From a checkpoint of a small transformer trained on Wikipedia.
Size: 13 layers, width 384, vocabulary 8192, 33.8M parameters.
Architecture: RMSNorm before and after each block, no biases in attention or MLP, tied embeddings.
Each number is 128 + 32 x the weight over its row's rms, rounded and kept within 0 to 255. Layers, rows and columns count from 0. Numbers have three digits each. The size before them is the row's rms in percent of the matrix's.

# layer 8 MLP up, 1536x384, rms 0.0721, rows 811-854, columns 192-239
109:114173123063126150095143099116119169143147144135106147157166100119118103168074106148113110155156133120176158185074144116144084101095107159113115
094:194124099186117080121139063103119135118158164121126118137182116137127153105125097177105124105147129116182155115110103151193098108084115123100091
104:229187140145130120150182155196153128166121146108130155133127133162119157153075102107149162148168116104170113105154127174143085085173092147170129
104:140102149143069188100184167109060161176155112151184075157142126119095149123162149139058067123123107149137121121141149170144116101108084022188121
093:050105128148160089114094145175077112104171149097076153136143134110116190135161152090138149138098129176186131127070123132113065133068123162112159
101:100116135127132128162139167085144137121177118155144129120127102065068132153156105134120069153105105132103163138208144162173112152088112171095156
106:108118158108166144169110104164143173146036178101164139101105114094110135067158096081149135103095121111123099081117162180170063048104066118112087
102:136142119094141137127086097106106187156106159078168107122142113090153155148101127140183119150090104112097138139148167122117160140125125186119149
099:117115086100144120126073157095156103093106136120154122179068143149109149133130124120181122130122122129115149088098137116170129162136153135155148
106:108147105087140099134137090055099100157116135132143096052135189119123146136159162157134148114188174135151148127188090153105117202128175123120056
098:148075113103158127133117147138155125132165096107070119117093154208118098144156109147092165112108187150141081078133163153101125093107124093141135
100:114048145147155137167062113149131177146166127182117162093119144062118071134114116124141156134085125107152161046159157099103096208129140159109153
101:147112137137131168123083176073202086108125149136156192114085104131110069180178112130119108158087125052061177154112193128160135109125146172145079
099:163143124157174164174114143100102143184090163103086098201075141116149131047130100175058124074140095121126094123185105168112109176131148142189191
107:121101124123120130153146153108124068116121082120152105138099154139091100145146171150116095193143144124165133094122121174122036133134125132132121
093:119123155119123168080081169188201095099175131083127057121097109065132122087123157078107136133126153182082143113171113162131149115081150108133144
096:101100095156118071103168170122097106137200124158119188136133115135083132096082119114138102106135117086143119139083201153186133117135114090065202
100:069136133109182165099107144129104150147090136142143086156081100096145043080093124119176198088070165126121174118127130130142161125123130129165134
104:116104175151052105070122100085052121136108084147074158126095114162117151097109142135077190157094136128101141127183088070137152197205190215181155
106:030115132100132156076102168125116180118141123078117138109113043130068134111094107128081092112146164107181154149119130157197114163158145098160139
098:130088130058105095069199134097111162108093125101134065139133148160099181161141131137094109136068140138130142120079167103104156122095157088160085
094:120113148111089133139119120130105080131105165123140149172115164160071184104188115097174151113134157072158171114172124096132100086070092105122148
099:130119128120125144174082170111112178104086168111112170128088098119126138118139119106139097151154088133112138131164149138097079122132133140061135
105:147133115166164123137108124122158161131086176123166154118081147113093110081116128120114153166126164112094096100139073150123176105154125119109123
105:138139105153090085115203142106114176161137080110118133152161110081140155144125176096108109104123104173102105159149127145159123105121080125134106
102:132103126066121133072128101137116070130113077176130034113148130104132150157093211130134063113195085123177131164109159118166128145172122178128134
098:121120141209129156118157155113172127087128099136129148156114135098154112119188175141223111097102094119117150177099131121121105119177102149115152
095:089068166111116095173142069091120183151128129111110119084125183127104101107107116139142151124172116120095132155136159101150134121127146144131168
095:113067164098085140160125053145126078095111154092131094169130095152113075119196113129193102135130156133160138141097094161133089118126112082135138
098:172128107207143157151200118123116107132137130067108092159120086140140146103180142111110111175130117115120158159121115148121158150130140110130082
092:170086106151116128080151149160127062113086144149102141119093149137155055107155092100112147130120147130152143195201159152184072084098093146158162
092:161165141171108112065154129073150107096106057133132099096164155102157143184194085139141185137157153148112114107133127091114166122110144134121121
099:119141128174120132124087102144157121136158147133135154105134139119098173185103150113174149137129150177134084167148178126158105056058099179136215
097:126154106138109107085119184056121153103119172171144154121103133136087134158065102157085124165174134124065120146089171135110099116128147074153169
084:077114103196171148114131124170128133158156144095077122174159128108111115107100155170134150084172108198120165122085144164153090095144189042173164
104:166129166088087112108137141131095099127170121145158117128105106123153095167121122165148122140147145152135100089146115183114170134106131088190158
098:155071129119133080132133087066188144130077152130107100171185189179123082150184100178067057142105157107091074146107098130144116100138123127105126
097:165118130124126108161163200148112102158137132108153148109123106119165128143167143159094166115140146097155105169126161130110108119146074140129136
103:129071139146176141088083151133100110129147120133144187149143116048122146169160180130103197123036090100106080127111132134142087183168057132095105
100:170090142166119078138154105138147074167112097127129121175126155177123144064144159128165091135103117100150064123085087096148135120128119101116189
099:116095109137142111086160092108105122155118108143118107099088095182125114151129110170115123214166142114168198070153133169153093078231105129129121
109:174106088136107126123083165156151123149081138129183207177083209143090118098167185092188165148182140161151120100161078105112074078152151132132164
092:102151153159164172165112095150162113140135060082113122109165177079130153088152134173088143147126139111041070085113122130109154137163065134140067
092:130169121188126111132119074114120152147145133131123098155128114124108147074140098157062054069137137050127051136103071146093129155156152140090126
# layer 8 MLP down (transposed), 1536x384, rms 0.0549, rows 811-854, columns 192-239
109:093136095176150153166163189133108186142148148095183131140157148101136216090106118145131119174145024125154094131118068085135097117102111149130183
096:106143169129127182109141143189083094148135147177081122131074137112104041111142099081115121138179116078093139180170136154144190087156139111111149
103:155131154122126147154145185100123114069145102090070133187116108165064144170124091123115148113147146135122129109122120070106184177132110106125169
102:158138160183149162180113131083150103162159153067158124104148061109132125154127108135187122111048117102094068162139141144137086137183137083123091
098:135111080114102153125125104130151074105095117124114128131049107115108049101103122150110047104176131115117097066146163064146160129075095152084072
102:157072121123126110124095105136161153140140120152139108123138115159144085156071235138069176157124172161198074191142139112081150087095128113125112
110:172032082131133125126122131138149106130155102123191099088131138175083130123124099147104068209120121131084161130169087216151117118087075187119115
105:086105130096106178135121183115087132179036130175135159176092134126091075113125125090101124129148089155149123142083089125102102133063114096124133
101:139134062171076117169137119094116147123153086123104134118128178131113037188124055139126183099131168096143069146141157141141118172176127156112118
105:116128158124099148141133160155139092123164162167145123137105071146087106094168139112072086194130093101117118150126113093136139157108152117089135
099:129133136163099108147108139076182105178161108099137155128069134120163126129100189103185133136079110148162115151137127154125173110190130074146114
106:141117145141097161131142125149204137112065116106133162084153122206167126102166140157106083147109134073155051083100134103145128111091152142169169
096:144118085178152121180136124120101162145116187145115160137140137094054128147070235094124117159127182117127170153124184217111130171076153151152133
102:130176110165122094169116065124081131104089146080150191121084120139177125192138122107145133084136171057097096157126152080159131108130201132140110
108:105144155146107115100165125110110091067169174132167118068116137131118093127080174133135065133156151139108176126111159143086145151138062203161057
094:107167147168074151161110110101130085187145060157145133127133084140162134157130126129100099195160126129113145126087104114110131139086108118142119
097:129123142115106123094167150167093102066171118126176112136168145119217182144140187111102114118084133128149144115106105115127181155067102136080171
103:112160068098099101122115121110131165151143158138086143095119131114163129084145142159105190134156102119091075088115101172125084148084084238135179
104:068154188104135100100112099119129161113196113148186128097144114169075170130142091176161170169131173157162109158168075212159112178122131096167124
101:087162105140136156221079064120135135111125109105173126203151141034147147141161163151132155093121141144115043178084069166126103103135138101118073
093:136108151152143142083128117139086127157150131157119141164131128134127154118107102099094081126155157162123089151140118121082137118174112133136126
094:135160173120111136115133131140155067153115104106154185153164161142163108107149114074125159143122160100124105192101088093148139205157168083141078
101:149114154081183139139094122101131181146072163123128120169166146142134093096153161161122107105124168127112114106103087153125177155165119120095112
106:070060144195087128074119176179146096093060174096118138085111126162128091118103187082114113187130118096177128097117115138176169139154093142131108
102:149122118078021083107142073166141155107098084106116126117097101102135128162187156171145075115110151161144121172173108123116128163116120122134153
101:183140127156078086097155092177107122082109119097142177108089153107147177154138146177176141133075177153137187103115110135137067141149103111097117
101:174136148065143082082096181152135130157159105107073149142139174156150154124121078131092141149157176103139097126155118117093115070150151132106099
090:118133118142152109139129157117130075126151115136132143149177124164141165127164050168138105157136079112158100137136154049119097072152117061169097
093:100143093167140129146083119174164119175111164150119158111154139147184188081110103166165153124099119107117130129167106176190168198114127124118137
102:173109148122103103096155115084088095120102123162110103150040095132135086157098140193124136108162141087140096068121107120146126101118080091173150
090:138163127131075113150161111127154117123206110091135085153146129128084164084133164138178148119120089124090098127041095080149114111140200169111143
095:111113157134142132104090138108181101121106135150103148132143104082163091100074153126167163153232088125045138148112096113163107115142154158141159
099:180127143143108106094064142132123108116118124141122086166131132150140156106100173168059127097078181148205121126084104103113100075143125110110132
102:101168118125120107111144177175134135134120148126177165157106128085148160141121110105203163126132140214111158138140126155131133189110172113129117
086:136117151113093113151144150106111080121127132144123124141164179106112178148137123085116165117084176105085095119154147131128117126117091158088128
103:094120159156119135149207169107107168058094141155089118125086080149128143159137102153173089187193140121095134138121137117106136120150171118080129
097:128129158172144149123092144155144142151125113172061098098163159170077100174125146121145117192151138123132161160153115169125110135109122136090170
100:177160136064163122192099108117058098153163120097067103206080154144119099138134140117095119191077125146107149165133151102090143170157144100103124
106:154101083150129190151121176105129109176092126153081131089165095073170129138126197138094149134095118173134119165133100138138104202173129157115128
094:156116088098161145109170166099131097091097171096094070126144106101141127127134147141141107160111118131133120116130132153106112160122146122119064
101:170104127179094149095136126165147106119139107149125175136048075097062062130145136117130071111202113108096182123118097093159115078077061099164136
111:136094131156072102097087101186121119202090089125128158150060123129127119116139129117137167111130109103129160083144103157114014097186092078163088
095:107117107118139126155073143129121131154135136155102176172150113178078069125152104125151109094134144117195087189153167141089133136140085172111144
090:080165125168150112140175112160129110196087088065104180130165201134137109143128147148102079105160103130176131126182122132127099117150055166184126
# layer 8 MLP gate, 1536x384, rms 0.0707, rows 812-855, columns 192-239
098:155156104134152162122087175135129122132132164143087135034058062126101125175137132170133100097135157120182172160173176190139109116120090154105113
095:051113127125201081170134105114171137045080084073197106105175161130130116125135102090159131133123155124144089112157103131138097121122130069147141
101:115192089131140137118119114111188105066156116052059118055130113168172076151122144129124204145122146185097143112091132146136102112111200175134087
104:119096124102107136087104100150170109131125116057138130114124133139118203106123128103171149185105118163148083131169134115121112078084154164125152
103:133161064104095115089117073177134128143120127115127127082117113198147122122087127149097154092101121162168115115135179128152126109132147139139122
105:151121077128191151128171062185148088122140100136218129161116120160148153140077152151143169112181161181094120147152095161145139113153159149095182
105:142126081117153137104104076144122149135174113113113069063153118158087158120092150132114152108147146116195151172133099161138138100138117153128169
098:118097108162133116120162124132067147085070164108087082119123153118167115207101121101144086113134122164070165161072107118140172193134154099175180
104:135080080133084136126127108171111086078130098107147106107119099088139132087145089123053191151120162147195147122167084066220118126092136169108165
105:097190090133158132074112124141092098134162138164091145153146139151149154095128146121150174121179133151168170129232151190165136174120147088098149
097:105214135102150126150167196089106092101097132151120137051145167097165149172141130137145159133116142116100089152095100118150157131148130135123092
096:108077108113100134105148125126157154131141153057160136135167157106076213144140102097123159112146109181102101086167122073160087120103145153176133
104:179075123174154156161211115125152125139141149085123119121097082161179146115116109173054121083077117161157139089108055173130151079146130109171137
098:159138102202165151140171125139164100095121118133146167153117153153157150160158142162143122128152152086146106189147103140140095046052130115142171
098:149119104105057156085128116179105113190128115161159141093116144085107132161128125115108071082124140118205157073134160133133145099146151147143163
094:080155135114081129145160126119131102146140140115128070155132107147178120125192149071191158135058139157148130110155086095065142124077116119076113
109:200139096112145141104110115109060146113184098114134044151093147106108131118144135164099070162117141132104109169164106165129085106095152067140116
102:110124083107088120102085169184170158125153097134089097099077134146178107146122147127100154089140151187140084105127168085136123125132114156106139
102:106157115107074138102132130120090132116147132089098105099171096117104179157144155130089151160142173130147135124151062100142122106103163144137160
096:091131119114129145074153101103137123087161134124159083063111153136123129158152133155088105118093218164107143087075084148131145155134135196125108
097:135091102178109046151131131183109126134128073118128109133134092160156135139143122107144089105167125120120109117103149111145123113157152116132155
097:090089095081160137139101159166152151153161094130119127171135123156107181163125178171092093119138136125160121128145128099141172079049110156135163
104:174163058107125115121143146103121120122114106117171111121110163058130182080152132106068128111102149148117111100121096121128118124089165129134137
101:114121109121124078137143099134134122104194081120145140186168136151098117117115133169147070180160169134228141114150162203170111158079117132129098
101:169091094178143139122120085165075129122109088069079123072120131152135148119078090179138191102106121122117171091100106138116132113110138095182108
097:087117085174182107089113151186119124103120133115154107136193086062150165150156152135138100123106128156126183154136136091181082133153150118130112
096:089108132116080075164187066148079120169128102131076094116147145102131082123110128087182169112152085147117109082102104115157111145111123096116175
092:154141121133209143124119177148124120099105146129138149141202130071114162154154140148118129095072116115124075166138141160168127094135167115175125
097:146141071109119142136088181147119068071130077136095144091126138100107159171109111155145138151134189125130090107171099148152105137130102173075095
097:118113114199163070164094180099221094152159133138135145110115128168147148183118162133142087174183182126159093159147167082121100106090099120162128
105:151189088109086103073172104154166131072177128147115102088078082109146129103144094133125121186115133135085184134172121155130107132146131127136122
099:178195097080183150090130158153117169132199138096169152163123159134153178147175130192080117134120150150162147130177144153152137140093122157130100
097:145176108129107123150159130093064161126107177113204113173134147088139129078102166106174148084130140163168157136166125125150128076087180131157163
089:187105140145105142079146072169134131171194184117111139187114180120141107091113136147136104160155120080096095096112178169193096103094156101173205
105:091183125134134166121128145129152144085118096102142153084124125085158138173188180155143121107126131120092118145132078121195144056125146143166124
102:117137089130151128097078125130145163113101105160113093171151169130113143144066160142092104097142145115075125113110137107145093141137139154088170
102:118122114145124136131104125101152028160115141101151116129095088128168132067132170098139162121127165166119107107119108107131080170109145160107140
100:193059124106158170100129124121061087111131111141112092129064126161129153160198167142128121117096085175199076106130113116156068125149115129161130
088:106127099108174149077171152102097095117074101106124117107128116086183119166132062178153187159150145136094118098205121151086100147103195106147067
102:182175082147135154069182141136160136094142118149115116204138133115128111115180108158104106151137191127114151159111112111051168150122196091146139
104:155106105211107118166116110163091126140100106143139101092140144135130196071144190083158137163164146138161083070096087095154105129129164149120140
095:179121123157112182120177178132178125149084133121152142103128157106123118132124170142152097156178140117119109113155141114104067086131108141164100
093:183144094188143121065116077055163122139156157169145095137114131138124118098099082129105088140173148108061110100074114107103128152104131138069067
101:099143110173107139080153145135113181071118120140095093113139132148198144114121217059113134148151119098132143112136130057121129091186075138079130